Each number is 128 + 24 x the weight over its row's rms, rounded and kept within 0 to 255. Layers, rows and columns count from 0. Numbers have three digits each. The size before them is the row's rms in percent of the matrix's.

# layer 3 attention output (transposed), 384x384, rms 0.0433, rows 41-77, columns 0-191
106:145104143168156122124141109097123163144098139157154127112115144121135158116156146087154114109150141149096134115119152121117111104135163143146107150118133094121111092129150167176101184098113110124174170094122116128134145162153111153124137137160082118166127122163142089131123133077140132108145156106131119123158144150159151153126127138130144127136167096138159109102163104134145110106065129093127119119116136126117191163102113127096132111099062139121159123112115175129140106151131123158150132109095082121140114074131148119113140144151148123152130121160142118192102126112200159128
102:101150122102115151119160136091155094101098156106166112120144136122102129201134107147148111144143127156118145154101130152135129158093165142145111106096129089136128092129130140183098101140123157141162139120158120112090129113174145126133111149139089106140100104118122126166077099143107160153118150139131141154163133122086188158141139123114131128151146131142146129126138103085147137134094135171112121143140115102187123125141136162101141152122139142113118116108149142146098111152154116175120165119136109121106120125127148161136134100084097128108133070109109164137122110146179112136
104:111123127151153135129105105134138185095135134101071131144128117113178181142108164092153176147160097064165087141097151124120111116147155155125128109117136134124105106157118081081139124113085115137124125128120157093131157113136124152109148128113163138118144086122136142128115103111134082156139142160104120066159121136142164095147115116148133100148157125096112091154129192128153127169146100154095163160127115098149092144133119130135103115190091148130125116145124102098106122122138157154125120104145143138111151123177136104090178114133117115144114100106119157154160114125109128116
100:111159101145142131097110106133096138097125116124107137160151138132097110136149154124146129143119118112149150161103104119123166102109108134080122153133110148138172088156132115108085169138128144139140100155139149131151165182116149145133150108119151135086170143126124112094155104133143149101110145145115149107086090122120129109123145107104124115062155131132125155147095189108144145122075135119097074137167121176139116127149137098147139175158100156079121114142157120133156102126117198160118119127143163080115095135118137127145149113099149101084125118115124134152122130106154170144
099:131119128131127164146131147141137141131131152104130143116111079114109115179129119075143144087144133109104188130129124139118088104149141141156106132109130095087125142166111151142096119127081076102118130116116131121113116166173113150103150127111116137157111137147121117120078120092123091137167147149134128197144121135129126151103126137106151154153221116137146103162132142160123135136109156139122131140137182115117150106076113139122186122118106142131170121121118098143161154120163131143114106156115137123129127111191156117161166111130149149150145102101094117101111183111156153113
097:101132142131135153134110134162121138139149154108123113106146144161115130151149117127135105135161141095113138139108142120163103104131128112083105094147111115127099105110093088143116105094179159175140109143140145158114127121141189146142135162152052148151126126163113163103126158129130135093100133150166123125132130094131135120139080104122104160117161150110122153110103095136121111102139170095119129100113106120095117100178147163112146131065158102102127169110112140136148098165091150119118136117117126085144146145108106144133122141129128136142139094114140152167181140130120164140
100:124121169151135083174108101081155137084121133129100129136139124124123147102114157092117150114206128132099142124159124117179157120141157096117113133149113097108150122141131115121134129122141118118073115080120100104124131152146152153145087152126143136155141128138123114117174091139133164136122102143137123137122167168099129113149112174119166104126104099119115133148125111164114143157153064119157133097087098169143179168174105114108113155127106130128179153127094136113154098095118127124152105123062123211115124125109145136093114138123128113111134181151112145157097101154164144095
097:127111138112149130126137150142100111144132133162142113107164091140180158081136132131177113143167122146155139153123130087143095076124140111137131115103146094121100142145146084086096156119160147121073135136125100139115149109130147128131121133139127166105125156165118144170164114139122135128162149158111127140112137126127118130104121135066109093151094167118132091065116119123166132163138090126065137148111119116087101116108135122129087120094145118159151150122113134117099126110126096146083127087093109092098110133160121103128128129097141157107079132142141191166126122136126090175
097:155098163083130121116125111100140150151122115153182134130136108093156098112125119123120128118172132137081111143115166123158123106097152137103123105157142076119141131070075122116135124155076134116099140118117147101086167152115090144102136186158152149132138143108125053132114144145135144092134107107162114122176116123108108138142116137129160127136112146151186151151085183155144150144157141109105100149136164126122080124126097090104120117126112136163134102131158186110132118155134207092109107102132105143118156127125069116139162123152141109144148129124147163113114094102134166120
100:121138131116160135159108129129095140143156125126153145098126138126173107149152127123133132125128157113144148163094121170118105091149119138142157156113138116162160176133137100123144114154113092129113107151125164074138130134168142137085157125119135121171109104190146134125143104086118141147177145146140128123148113148131079188140106137160119097113155121121108148116164151084136136134113118086151118150082138090127183069092132110083148113142066114100160139104130112122145114134091112113101128076153085080144119155135143101118166160151106147126129110101100143103122131133058156178
098:135163137111158144127106091154136102169168109126089133129164145151128092155123123131168107114123145106140086157107218125123135170098138168102120150118138112122087098100105084111148105138117140104157170116122118123108131114171120110102131144116132140144135096141124122139114137154080150157147144187117128096124117101127145113148127119157138139098146145144133119139123152126150143125105085087136128138113157121138165096147148132103121102153091154103137123093177118093132115144108106122130141202175099121128125113127102125121116135118128131114148094124130106110160127058099113169
099:123163109121100115168157123079106147143144179097108135147167100139106127133138099123149083161084106128165151152137123124051108182138119105114131130133128157105146079129104145121153094106104151156131133158152132103096124118107123129148104155135084120136134111111127132150120150143154142120145117137136132125117166137103118134145115061177095144140154114130154107110114147143065132173166119156151072148168127123096123147107172139092145113106132141133065129129124101142125103132124122098170187112167172075147153107122146138126103124100101146107142133127108129114112121100101105135
102:168087102110111113118158127116108107143122107108087170149131173176135104117128047150117113135126141099091172133154170150153171154147106120114143095114141135140159160142144132124111124096152083131155101176150131120155086130146099160115094112166151081149096128097129114125132132161092154125103158118163098121132117063159120128114158122152131180131117150115151130137139157120124115123119176140115115101123157111116118108091133107089158087154099155182086136180104131110122166144068148109129142140130124166142168114132124172112154145164126124157133158147105150116139099113102102142
102:126154130146124122094177118098132123110146140087120158117167116090114105143158134127090157125138122141125188134117097153113137167148157111160115131115132092131129131118131193127110077137139153121187170191145138144140163160158093133118119097135101112145116080129146094102183121128086131111125084110153081112150101055168140163107155159155117144098139108118161160109117131122058147129110159091164120092150123097112166120110148137100090126101130169128141147097170088141147102127138151091154133135136138131125067135136145162156135150095142102114168093106113144123098142129063155130
099:139109096128147080149158158122137121101070118143095099156112100100056134154158169154138117107112120159163149107116114135136159181152130112127152117153115125112153105096097160166140077131148147106116129150100116109128138120107107161139118095101116095138081121124145096150148123130133102139117106132140120159105124146083124163143146134109131105153102157179083136087118156126112167122141144153106100157128121100070146131162112150111141153130169101164161119118181134145139156107161152116124066110075132124103154103154091118134093139134171128142156139112118141112136140145092149130
099:166111152110139089159119104155102141119163153119120160165162118149133151105114149072111118143146133126103120100129137120118128146120137122142140120098122116138121116140121155157128143106146099085156164160136167094142134114137154115105123146103157083112093112120142147149169129121096097141143107137104095091127143154130122149124120104152102119138113095143121126101140119108111097099139107110132135091076139140116185134125104126123128141131089135091132139124108145126112147148130142145122175076126143146161142090132089124113133178128107132111126206149147104132122154153131120172
099:116179137128125148136152118102132106144127171110109162128094182119141135118133091120165160129110142182143154146137130136107116170162166118161088116139146135101164129145152131154104102135128128108148141123150148139109083159147133130131141108134108143177115143145158106146118103106140176146149125129134152113124110085168145142132154095127124173165156077099102140145137116135098105178105164084106142133145099113145149138098093123078089105117145137160127160142088130126132121119103102127174122154128102125134111119116171102106139150138115138149117117105126041120109134139094099123
093:145125152118111122113173133184124138123135137132155134109092100165130106113116139102103134147120141142127134096160129126147088187133126121134141083146140139122153158101092098132142136135142124122132164114090104108080138112166124125123130165097153147116149147152131125142205162097139135133137119139078142131111079128128132097101085105119145098113133116061097136189105116122130087122153184108108121144122092148145090193130125094116137159165101135115128128099096134169154137150119122132079104113109134145155142156107139107163096114123117142110133169137091086129109134188154126102
100:093134142146139108098145138136168150092134118103120140096099096145135121165100146110110118095122124102115125099097143130103143160120137099168134124107125124124106131091149178139141137102169135152111140123090129107168144098131096115141128149091117110110117152102064168127125163107113151114165104193147127130142154104145166109153141090182078152140122168136126146143108122134112180105128147136143126117115105140113112133169125106100107149121082141140112123119170139096147086125095138164103113120096101155131141120110141102109118116120135122124130127144110118161128116131134104104
099:134147129176126143119153142077131123136152158139134125140109175108112136135105119165150127115152111117136137113143146146136145106175104170118163136148122106164120118213148139087121175133135107146112131109124121128162126122118122098105091077112112123125122124129124112109122118116127113117136153148160132146145135067118136114133141129129139147108127156133127139119119127087097138111132121127106097174136170119137148158128139115115135105131161186165110145137086118087131103112101182083140103113120123160111124123129105126113141138135092174155126105132157124142133093120166093112
099:139131145148166144136134167131142141118113138111127085134094044124149123136124113107116159098102119120130116136133112130130121133103141095128142142124132091122150135100142080124106095111129123109142141117088143132073152135086129150119180109156150101149158122098119127105137102162162117160125104127161125141088123109162158118126096162141095136154179130114091113135136151114116143153148130140130128109153117111094112101154096105122141113133113111121123142128131116101128178160099092120077102118122110126157139086148106130158128140097161157142178094114087110128144132111168131164
097:148123166121114109089139105106132123162132127129098122131135075150084111122149112124153144111060141126115126101140137139171148171136123133122106137089147142146139138124137154140144104138114118154156128150130141104117129120113085119137134114155188149105147105109103105075131149178149126122122094134143137096103135042099161098111116081171107123084119152152107107106133132137124170118172117128146149107135160120106096101146171109138133123133127157166104111122148097115079134139155128178131115173166097122113135103134093117136150148139141144126124125157118085118112109084154127167
102:120109112122111141120143131198135071127149162158118127127131153141131112135105132203116114109094101109134136148072115105147104131126100166126145112100161148145127118100129099131115127126142155106121125146107115134121121086139124123105158185126111153133141175145121149167138136109132104160118143174149129143142103147137105149093121104173110143139130118130140088089127144111118124146152138134124126170139145111146088063129163105153125156074119123103090135113088110130113138098133095135092167102117105124133151140172147092138144113129118149159132126153137165121124128116093113154
097:105159139085111135073139140147108152095142110079140087139166155132124117159147092077121124133093113163122141130100134116142135129085151140158084095116119153149152083123120103130128147128151136122137133157126144122106155120150112138143132118124162172149121133097150126093106115099101157108162106173131135125167112135112114103095124088112144121108116140160180144158145152128171143117174106126141130120094135100099109088116144164100141148118161131145151086116146110144128080126164121136124123154150119127095140128130143122149105139132118133131116130119143102149146107083066173111
097:135079156141176089122152131143136138140146120159149154100179138130119107123142128158156123103115102113166128106126152099159129109119136143099159123152143124163120115104115165102147165126100141085104108066121080123160111163131130121129095173152099133160158123160100107122160139148127145102109126150156152139090148175099154108126098107156126140107196142152147129123143116103110144103102135064114119098148148135136113161114134124154134145139116133153130172119105150096102121097174152108111134115148117128123131145182092106138117089121159128127122161119136159121126155158129137131
102:173111136103131155199142146136118172146184115116127104099163163126133140121076133147170109090156123134121092146142153118093118091096144131146095114104140104192093145143132138100115108149086096118116153103169118120159133156158119134102143125180129116088094139092144136161121128113116173122114136097088176097086109118130077127117117149116137112147131135168165140159087099103144116129142147120146119138099192101122167126087096109147160137168148127150126115156106077164117145145101110126117133134112093213152122112171102150127161111125104106112145114133157165092171163125138186133
101:141157102145104147131170141085139117124090131146087136180134105182138128114119071171128115177146106111088145093151135114168122139133125133091170160046123094154121138135116124156106132128165129143147145148126153120112104112111108114141104128135074107148119121113139130129097143117111149125114126130158136131113167157096126141115152113109131112170127140138136112142119089121122126118102119187138121123115149100131155124105164135108135107115117122119115120147142122154130141116093106160116165127125111113173113082163131129133125104055128131096137106146120152104115086156091057121
102:114131145155121147148098143138104116122113130196117098167177127107113152147111174159138125140122140113116089119095097134136105125158117157111095130135142121146104096160114125127080118153133131126137151142120129096152153102133114131112182144148152123118125113139100151108138128131112145121114127128170114098121142168134136112145115117167096103088155120178151115126128102122171164098125123172137135167164122120128134133145126143119156123135089118096082100090176175106142085137148186134125089088102133096142137144106100104124131131150121118101153115138135156104147105097095126143
097:132112090118088119124146176115126183127178133094103127087128166108155111138139078159124151132140120076171155109144109132116120181099134121148140113073123135154132144121107174120124075160144126129154135208141115111125123106106132105117128091117127122102124144091163130120129162124094124108111128129159130124135114107164110134113111134157117120141133163113186167142118139125124122137119156127175145119097166079167098144136119175180097122173131145129123103151121112153122156170148109120145124129140161155120090108103146126126144120105124086190139083110147125124126148129046116135
094:091129141134125130076123104113150120124106116119152100156136103100113117135139155113164067087096125126127128130148090111135164139111126148119112121150149105136102146166131097113125128128088138120085106118155092156156164128084106140126151117121143161132168166129149130138089110138165138139132167112087116163148122118101134126131120134114143101111086095159108154122099149150123136135058109096090089149170139126156128108140157155151125118150153144166097130137151177110113125133175133105153145132144162141140110146106150139128158146155134127138109146136197069133141154160150146114
102:141114139138119148127130129134105123099107156133146108136123135130072114118111118124141088117120122142088074121136142150105122166137137159099128084170138138126121151124105137154125144110124122162157118118145159124125121148131115176122131102084131133193152144179115164156086147081141125155168115080107121145107113132139115134131103066060123178112154113107147155097122123107150134081120146120078081135118113132168151161198114138071132131120146130129128121142139155148143138123122147125140071097144140128170135116115109087129127152131166129086136137113112122139085104138138106105
094:143099139147143112124093137127134129094132149117163119135144112152109158117114149130111082129112103151136126143131111089107133118150098143056145113159104133089094160129117110085141149105157130130132111137139109183123125108112134060099124145090096133136122181179143142128150109117151131165167163096128117111116158149139130123135123141134127182115093134103110090101106142123207083136110149095116133106117100140137139160143135128134084136089146096132156143137104134130149114103137128106123112125141144125134104149151108089124129133199138137134104201152106106100099156168152115167
096:116143088158160153160122131113151140174123141117109149103093129107164112144092150136141139152123113078162123138136144142116108123108155150145137123125125119135122085149052121132154131147086146146162127102171157081132097121112122112129160117130110122115171097085110139138132085165135071083097131149156132163103115144114146118107130106117148142098153116137139129136105165104154102111142155107119159120148128137125134097146137150151138161129096145105125162142124124121112111094192115115122137119137160143142121122154098123141127125115128134143141137146130104151144154192131133137
097:133131127131120136144163118138120114113127167139147143115111154152180141123159148146121166096169123122130123120075106121095151107122146123141170092123162104112148105123157107084069120120121130134120141134144136174152131128134106114133099087110102086152122138140124107157167128140126114122148126130123136110147158122160110164095128147135128151130145103129155115085122133143125120150100120086070163097139149112136110123089109111146035134126131131131146137101096103095113132089144113098143177086088136117122107119175142139104135118122118115124150132134127167117096120128058094153
101:150145136116122115134118113133143096102140140098151173156150152111107128116086141071145136104124129141110146122108129115139133163125137112111121147137089153139140101112115111134135099122143133163095102106132126113116074132116173106118110137139112148120119125162169124145194123134153181112168108150134121145140140158116138134104132146125122125135087074145105137152149143150080120146121134102136119140157132117088165111084127132113147088111144106118141129133090138132138161133142151085129129158171129127135118111110160118114074127118148137098115179076138171125096146142082107092
099:164130125162124100142098130097117128129122113154128115107165100154141106123137165127090113119107130083144123123121171102132120122072116118119074118117131089124129093157095121146137140143125118135144124123129108172115131137150129168131137100111168122135126163146136120156146121157137125146127124115123121103129145083091134129147115171081137133128123157195165117088137113114138161112178094103109200092151161103143130137112140143171142125088123124169154110117130140115102165151162126132135164147120148193154091124157070125136088127128118114156143118142166117130153142138080141153
100:149134165122120149101146149163151146148088065103141144114133124125126121142127157134143158140148142160109145143120178118203132113153158093125089152105141127127119141129125150122142138117180143111114124120126107109152113111135115133164148143098105093175129168125157155156187143100112092108146104110144120135107155151147112161105157103107142176155178117150126105063139102145136154122126151092103138122137134089076147134151077127124107155086112096117152114121148104160146134111127125121144104147075174115124150128136110097127103121120151119110131170139128127122125127153107158175
# layer 3 attention value, 384x384, rms 0.0557, rows 42-77, columns 0-191
110:101113107152103115123125124120165096136150105127134152116132117152139093129163122069084122074130150140137133094119111116153119162107131105132108108124118119150159102125172179128142176120145135128114161132116137140108124139123139143132132143101155167111229108112093087128132169155129136155154093151120113112138137123143093150121141157153154078124157125160125116103149168190137116123143122085088099132154137151121135108127140142105114174098097129192141107111126177127142120151104125116084100161161107174110131118146119120091103135109145116135144129112139110137142107132138136160
114:099111080104125164158135123153132090105156151162119145113096163139150132128146080088129101119107174131129115114094145113106161149095106148103128113104141131129155109143120124146121103119138166130089099147147113112125140149119136107204093075128060106117148110145131135129117105125113127112128167062170143137131098134137139105143147139161155115117160115147154132093106110134160128082155106141120102141121077129113143113111095099133125111125105143100110160101122135108131173149135142182158107170128118113125134094128121126142122181115086113098095144118123166099120120110126156133
107:126140087110132105103096124152115135115137095148128111139127154181150136134122148162107110127122121151164172133182068116132153147130113103173129167131124085161124153123118115146132091139130077153147120118124156114123110142089145084134131078142124100116125167127132151142119144119135115125126152115157147140160125141130170135103138131145112134146092085109148128116149156142181100142108121157093113130141184116108167145127098141114129130135127150165125154118138168153132213120128109088122129132101172119128114123146109142131121145113090128103109138130115152136121166145129144080
102:145096172138121142136152130100149074141169128121120155106146071134132164165129151139165129157161101160135105116117149148130108149155148127123129131121107122092146114093124176118154147134096121137142091132126124143126121095119096116125160128157149134140135107165104097135134095152100146109168121096132130140140100115159108185114104129174139126099093158102111133100088145150113099087126117127141168085103139145137121120141134118131115078123130140119121124117146152118167149138130102100122109143138145114133119153086120142154114134083146115093096143118134089144170104197149106123
104:119144107155182105147116145132121173110103139101144152134128140100143092121105109112149155052117121104087109129125093162101108163158155113113128143110104197134154129127141149145131140141121179143158121142099125123126105122117143138150116096119103142131121132091148147083091143160142135105115137147129145130118116087133078117136163092125100119114155136128111140152148110094141128159140161111146182102145161089152100128140126137123102106113157125147147156129136170093127127122135131153151107079139133111130138161122103130128152103077165125141092112173134105123119077132166125171
107:127126131081161131179146145100153174100080161098115123114145143127105126115129138101117103139142086121124182122118096130186164165105119153123158102106125155098140095145162123125120139135154096122114097100113129128143127038088077107137141163146137115104160173128123110120115151112142125136121138154106116118114139124171121106119149110097134140127140156130180114179114108103152132111083110147147137120107073117101076139153116149112113092149122135119130151140135117108138131125120137144190106191119113133092164119158146168183111125124108133161132138176120122152140139121083162128
106:120163087144140124136123142153123148152112154117142116134103155122135116157196122123121088112132088120126143111145159129118129118140170107129122162141102161133094140127180180141095075150147152128153113153129164110132126154090099122128146126125121134095130097128112139117133121144181158166168080116084119110120153124115084155129134131139130127126137137109111147104158181158171127112163118157124117144096095129117157092137063138150123141162115116076150126150113152092144146093110147130103097120180144130154135125165145115112077121101160113130146106106130112087086146104119141149
101:162139110144140110159121171133167130153184192105115149121112117134157119134145109158104132111126134113152142142088110106096162119124110101125147130141154146139141136130138151103141139098130099158168099158126176164167125109135110181120111158122172116095151157115127118157140130084082125128090147054100144124121129144099109126122123109108121106116163115144097134124149110104152133133048150111123114120116118121118166103137145133124138112126172144168105114119118152170125155152136087129159108102084116120146074092114092159128076139131122131134082114133154122162178126128145108170
107:127080109091117137116149124132131125156110161119128131157145133115116151115131127116149113108138104148144146156086114133155120076154111109121104125179143125097133074126118137152144081140091136114120142140102123151102125148109162116141136134116133126092086100084164125157130154125140117122171086115132136107103149133141134074124112104158128096115129094130161101127137101151100133117157141086121163102105135099085153139140139140157160114164181149128101094125124073099116185119111151107096112132152143075122152151176133144090144082132122123115138109107111094134104114140152124129
099:157120121132122134118161098153152103142145169128123144088122160164152137100169135089115110075115160148118113156127148154148145141165107139131131116071158095123195102119143110136116150118122127100123148143116112119153135145143126138168122135054117112162135132139108155170132131082079142106143128112135140138112077129114140076125099127143117094159135138154117121166158078159129142153169089093138118116110108119097138083112107136127110120108105135148088180100198144112157110141174105102126153108122165138115090103091151079159097126087155115110083124132118107112123118123155140143
103:120160149123110137165128095137132161108126137145156140122112147099125177109103116152076071128148128121148133174156127154138107129114117111116160139113108123120175115172142120087099134143091090141076110139107162122102100133129127137129164102172136135144136131132123085164131109156089118120129141109132130164136110123146132185109110107113156123151137110150086106111126180162123113084108147123124157122127148152086141161092109107126108167163135116096113112126109142073095116129120140146126145111148098082160112089090137089085123115120199097126135110084132177141110152121116145121
107:150132189131101148153105107132144092138115157089144078135138136141105126108141111100105166133127141135118130121068146148129106125198151116161107133121137119175112114128132128110107085131134123111156135158099142102148117114148170115134104127116138107119109104183132175099095117101084152116129114119156163099166144124092138118119113129127158109127125135158129121156117090154137116125138181126179156123169171124191121127110156135129149101160129129117175107134118102122133090174101118125175108114144133123121119138096110109125147057138145121072167143138127143124094160147146123157
108:166167148144104121155163130073153129152122137122158101095136110091113142126192143131127143156109123145140124158129151142112149116151151118106128118160180081126108139130130116115165125097091121155101116099154130134128132116123132114137148103146102149180153072146121137139136094127149138126135161101155123174105119135141074106147114130105139067121125118098130135114086093103088132132140131137138121121137220105143136135156129116133119144115175124110126101155146144138094129118128109113171138111101116147118127122081154127162135078127140116158128116085145155155129164135158150140
104:144152154146119114141129137132156117080118090110109109127131124153131116098107113155158109143177170157155146148137118138116098115104180102188195154144133126110150149101141148101101172125177079132121119148128135117166147145105136113123142122138112131122118085088108102149080127132144157141136139179094115126132190124117112109113124137205121138112163076081141145119084102120122124105067131146151142135184163127112150102157108105123119115114123131106106138096176126078088117131140114124079148153157147143157153138109133124127104142136143133127143131115137152141128129127120135104
100:137129135171141168139080073125087116115098111137082151148103155107098150140090101112103128123106145121119116114148158143121152139161102149137178158099072162140153148159171124157148138144138133129076135137167116137050087129191140078088132126120115147169083124099144093140125130091136142110149126104134122156143134139134130139108139119095110126126134124145141159157085154146145115189151130098129100180122114133138102132107123174114141075132128098075132141151130127092189158130155173147118149126108156156116175153136125105144126134102116132147144130149106099133130140104134131163
107:132136171149118160126112143119149159135137141119176136131098152175100157108163092132120084138106105153119091104125144134109132158142150114084097108106155127108134088134100157112113127132073112121085127116108142084173104109150122102179118161143135065136123122158171123135167112127108125149135084165073088160131134101099132117145172085114121137072104143127180125140133166113109139129127136102147155084159140123119111082146117117093120188139110141120135127128147144122135143126141095135037157170126108128139121134127162085156189099118107129109131114106130152104137127109153160136
094:087131156133111127164168117142170133152106150126138124115148121136132122138101134143133120134122085129086144108123151109119078123110101124157112133081106141128078143131083147146138110113123173161162127105146118122134126108148099098106124167162064122163147126129171160130153137158128140152142124145151129133108107094108142131111133089126113166142115158106161104142150112124150128165120123092153105106098123131122162122166104140128127129144113123131150129118153091121113131090113158116110140126089119139120121116132121133123166125183124116116115123134145064135114151117078175135
108:151141102110115142179132145147155101097092138103103146141121167100156095108091147116169102123112097108124082134164133129114119118146104117148094084151149123145105122152124073120128143125101111147152097131150144137123138122125131167162099108138114132099133084159122142101106142142127169116138107132116130131104129145176088133102103126143145131097087139169088077128111114148131106128185181115153138117091087096102119126129150110152145140110100125103094132134115095089113112189105119130127161129176126152114145102167088123120106140166135127143108103097120134141126169139106117155
107:143107129113134162149097133127148141163179113167131111137108137129119139115135106127143122145135179071139148083142114155153155157107117111133079093154113144125107142121165119116113115140118082140114119125107113123144144112129149131146134154125152093122134166175156113146152124121135140150137172099071103130123128121136135161125107138123167129107104141108123110175135105141120152117153146153103140122163142123101121133108090119076098104145146130104103145148134059141091103133122155137104141127126126124113125146161138124094118163140119141136135133104108139159144141154142087137
106:157086192122124087139131114129104129100076145171104145125132084137093101126138104123153102134114124103129122178105152134109117124159169110121163109168159115124122121121113110181118142119122122139137163120180092110122155138089131156137180110103115119110113145128112148076144119120113122115135096099098106121093151114133129101157094179137100150095145153138076139070093168129114125148077118151112146122103131123093139143135137111092098121127118141139130120110117091125113140160136132113126157127123126158150099122096113145125108144148128111112132091134110136118121156138130116139
106:144098140163153088122143086119098128172111146154102126127125098136155151068123106155123126120120151125133097153116140146128199108140117142132116126106149121177133145089140102109146174101101138128154121166069132136119141089078134148176121117136106154125161150132121146106146107143083139130118091071155098177119127127149090160119087141135153113151084075140140147102137109070123128159118114097151138122096133144131127163155117080128124130121117103104129163096160155135121088130137152113090161146117166137114122140128100136110095151101152109111146142120133151114089152092143097128
105:103156142161124148109150129086107141123149109123153142138123121132153138098073101140156119155147129105132161185126135137112110087109146122126119121101156161109099103093154095167081142145156173119120159147083134121101126153147166149157123154101156144110156134166088093080160137163124100110173110180149144110104128144093111119134150150118102136133163109110092123127129109130106150127159137114135132108139150099107130125117111133132130131132132112073115137137166120083158092133138141111098158162108149103170116096114113119116107131104141142113074142151129106124097128123143143141
103:138144136173143053103089132154118132124152201118120167146162124139147131157102145138148126126125169124175144122146111139143143119081117117071128111126097101144180125170159118111140170109165174132142111125100160169166123171119130162124071146152116130146143131130112146141118144158150144103158113114138153158132085137122115136115137139118117103142104113148128126091120154084133162138145097116167179117150150131142157099133083121132111161107117133112140092111105142146131154110103111187123173137164151098123149077088115117177109093099114117155122163095174124129146160127111082129
105:111117093127088104119135155086141166132120107118134094136110133148081107157138166133098118150130152165110138143136144123122119139145140110137101115099146139186099154116118144149101140142103099146154135143183119147137101076107121116108107118133140117130133104146097105126200140141139111131145139115133118123098073139127166110117092122111126133100103129154155142161115122083157137163115141068099045138130119118134154127092132117135155086160101116125108135129148121164160153103161108133121093138119160113109075132050139128111167189137124127127121109161144092133130120161167105129
106:165137118093117108112121104127091072137119160129110133170110132120169145128135113101127156141161131154129111113141094113144093117145127114114157098161156142134146152139111162157172092119140094138147108132154117128123142115136115096114153108096143115160127120164146120143112157147184162069147147123198125145177137145116096118134155108154131155109128117089132124117132137144109074121137083142144169116121089167119141114150146131113143154112131085129148103114149106138123104096130121094137135117151113109111111158049109089099149132150108100151167123101117106138158091136155111116
109:096119129104084128155138073170129124150104137125156133066127134105115095130132161143092127126145144106170152076114138135153146095129119146115066143144112112107112127144134099153101120133143119098129144148093133154157153109101103125133129099065145131179131073095134119136138131085107116145096067148142119108136114144116064162150132117148156124130149116123127136132089142104125121105095132133132177135138123110119170109130147116118113114127092090161166101106139124123138124167099142144155182129112118143166141096156122145112126117134176158110198123152109112156110128115166152157
110:134120104118079091167116168139108113149133122134115124114147156132138125110112137119085169136154147109105111130152075127114154124127125143156124090142142117072140163064137131182133148122147168136124090136166131094103171136143137149141150102124133174153132096106135098173161122124134107085109132109148200125146129142120097118140136172171132096124102147110124097120174144162119123114150129113123114128083142105158126126122092117106086115138125141141117146143108117127137124165108079148110128118171092104144119123163160149078121175126104124111139158113127106122155092120126144136
103:143112139127161155111143151158112104106130093121136103156101115075158142107157151134124136150151129142090093156138105108136084123153108139055139191094148136175105122141137090137120133150115181117123127149112169139180133175151143108122151119135083140157131066201129133134093148085154116118079134110169119174126100125099140110120147094080130174128102159124128153091123084110173139121142090178118092168107151112160168153150164083157142134144122162130125105125098104163122112127128150117132122109095167113158144093075098109132110161156102127159112123089124107121133130118123101143
106:162066162091141105117122127124142111129145092152129160123148152136123140121135127145125122137103134095118091112162174127115127137089166166101196132098142130134099115093128135118134102115134184128100144115143129117109109151137098165093125122108172129135156167141112146139131178096129135140118170118141097168122112121084099128124115087121140100100112077172120148143146089090154136089163131186126144126146120172148165131122120158140138140097116141120135134147124129087127108147122127115111113119136126145137129110144127143087149128171135147141123131159134175153118118122110123128
110:120066105120109093183160096126122116143161121092120186142155147106167092116126150132101125104132103123142148068154098140126145132136142150161143079100161138146126148114144166079125131144126088135157123104181123135138106126185154143138134097167123154135135153143158131132119104119154144166168091174141128097128137106138097122151141125134117143144135145195152129138129155102085109132090149101151149109124174102141177130100147135145137094150124151122125102104168084143134130120085137120116143076171132101130152132193137153138123127123144080137111101153133086151131075140167135141
101:145077110142167131173117126187123141151108128145136090125178108166116134136162118105125141135084128167122157151106120073099098130151131090146152134126133173130133123121105113161100121132158170138063140122122140113104079112130103130095120117130113135161102154124141151131121108150112130118126150133103146135145144101149124156160098089143110148132131105128131158121144099140108111150150148135137110113139154129094106152132070143123134168100144148102172123134137099140125103135115154194138150103169109104088056107150138128117180137141138137145101141177133142099128157129158097133
104:149137173105170172098175118157154143126136125146099130091085121114102133151118112129122074141120163118156192086116139133128128141056113124134142180074141145126171158164097118166167138104128147117126150156190137154100137136155100135143167135138119134114077105149123092132184125137094125105098116141097132142121081144131095170092118145133136158122156110175092112115166122171138159165096128131166121106109122145118161102131117126162126087115107137107127129145152115135169170144140131085128117150148128121138134126115181130108137184137109126139142112110109110129148133130125152097
105:128145141164177162170111145126136163123130148137132133143076154135135124130179129109144100188057119150149160092137155127116155133098128094115150165154175142110140112137149159163121136166127093109110126135133146102094103112114138093105124143126158124118110129128122069153143057095103157139124121126167126105121134130114086143135119110106139128111085149100130156136128128114139138126151115166119101152133163101094135126110149113127141162143098130075125121138122085139125110148157132145135102160137130109161166155114142121101102121137183153101129136103113109099128149127124147105
108:119087117137094156186129097163144187130155125141163112115115073157115136152184147159188123131125122119127138138120097137140155115123134073102177130111122155126117114131153149165127116116133141142116130084126149113153120130157198143097097102150146090142130139137132133130102123147099138117134141150121120117089142097119124086146137109110098111099146054084106099155089153119113136088130092122163165132114135146120118123144122124141137111142145125162085124159112123103143167138118103134122112162129140144103158131084178150127128139123097126099142169122129130165132179138149087133
106:187149132140133129118129163141064110153136142148056111140171094110106147142129147111136131142141126184128126144117119133129117093084098108110143142143149145135139131114108174147101113111197167122099097148130120105130127145125097100136144118102093132127174115129086127150096093160115160141098160132120112163114137121102145107098141131120109149147130109125097117149078123137168124124125104141116156098110162120148169127143140130152115121142121119104128129146132118139107179156120144107142115087130164162154130113101172157124129107120126114149138119116127117131117109118117129166
106:106155093156108128137115139130102170111125087170101149114104168124143124142145133122159151102156106139180163134110169120104121163117130128115154115149115123087100135129149168172143153122135110141122107124129140120141143143119135110097133077111146157079110134127148108086099123121130117136091113125078120122152065146142100121105155121113130130115144127132120109088107113111168062111118164079112126160070188100121126076161167128124141158107127149132123131143154118151131085088089089164098124100139145107108144158102174133122103131104142130160129156125136111107116151108113099137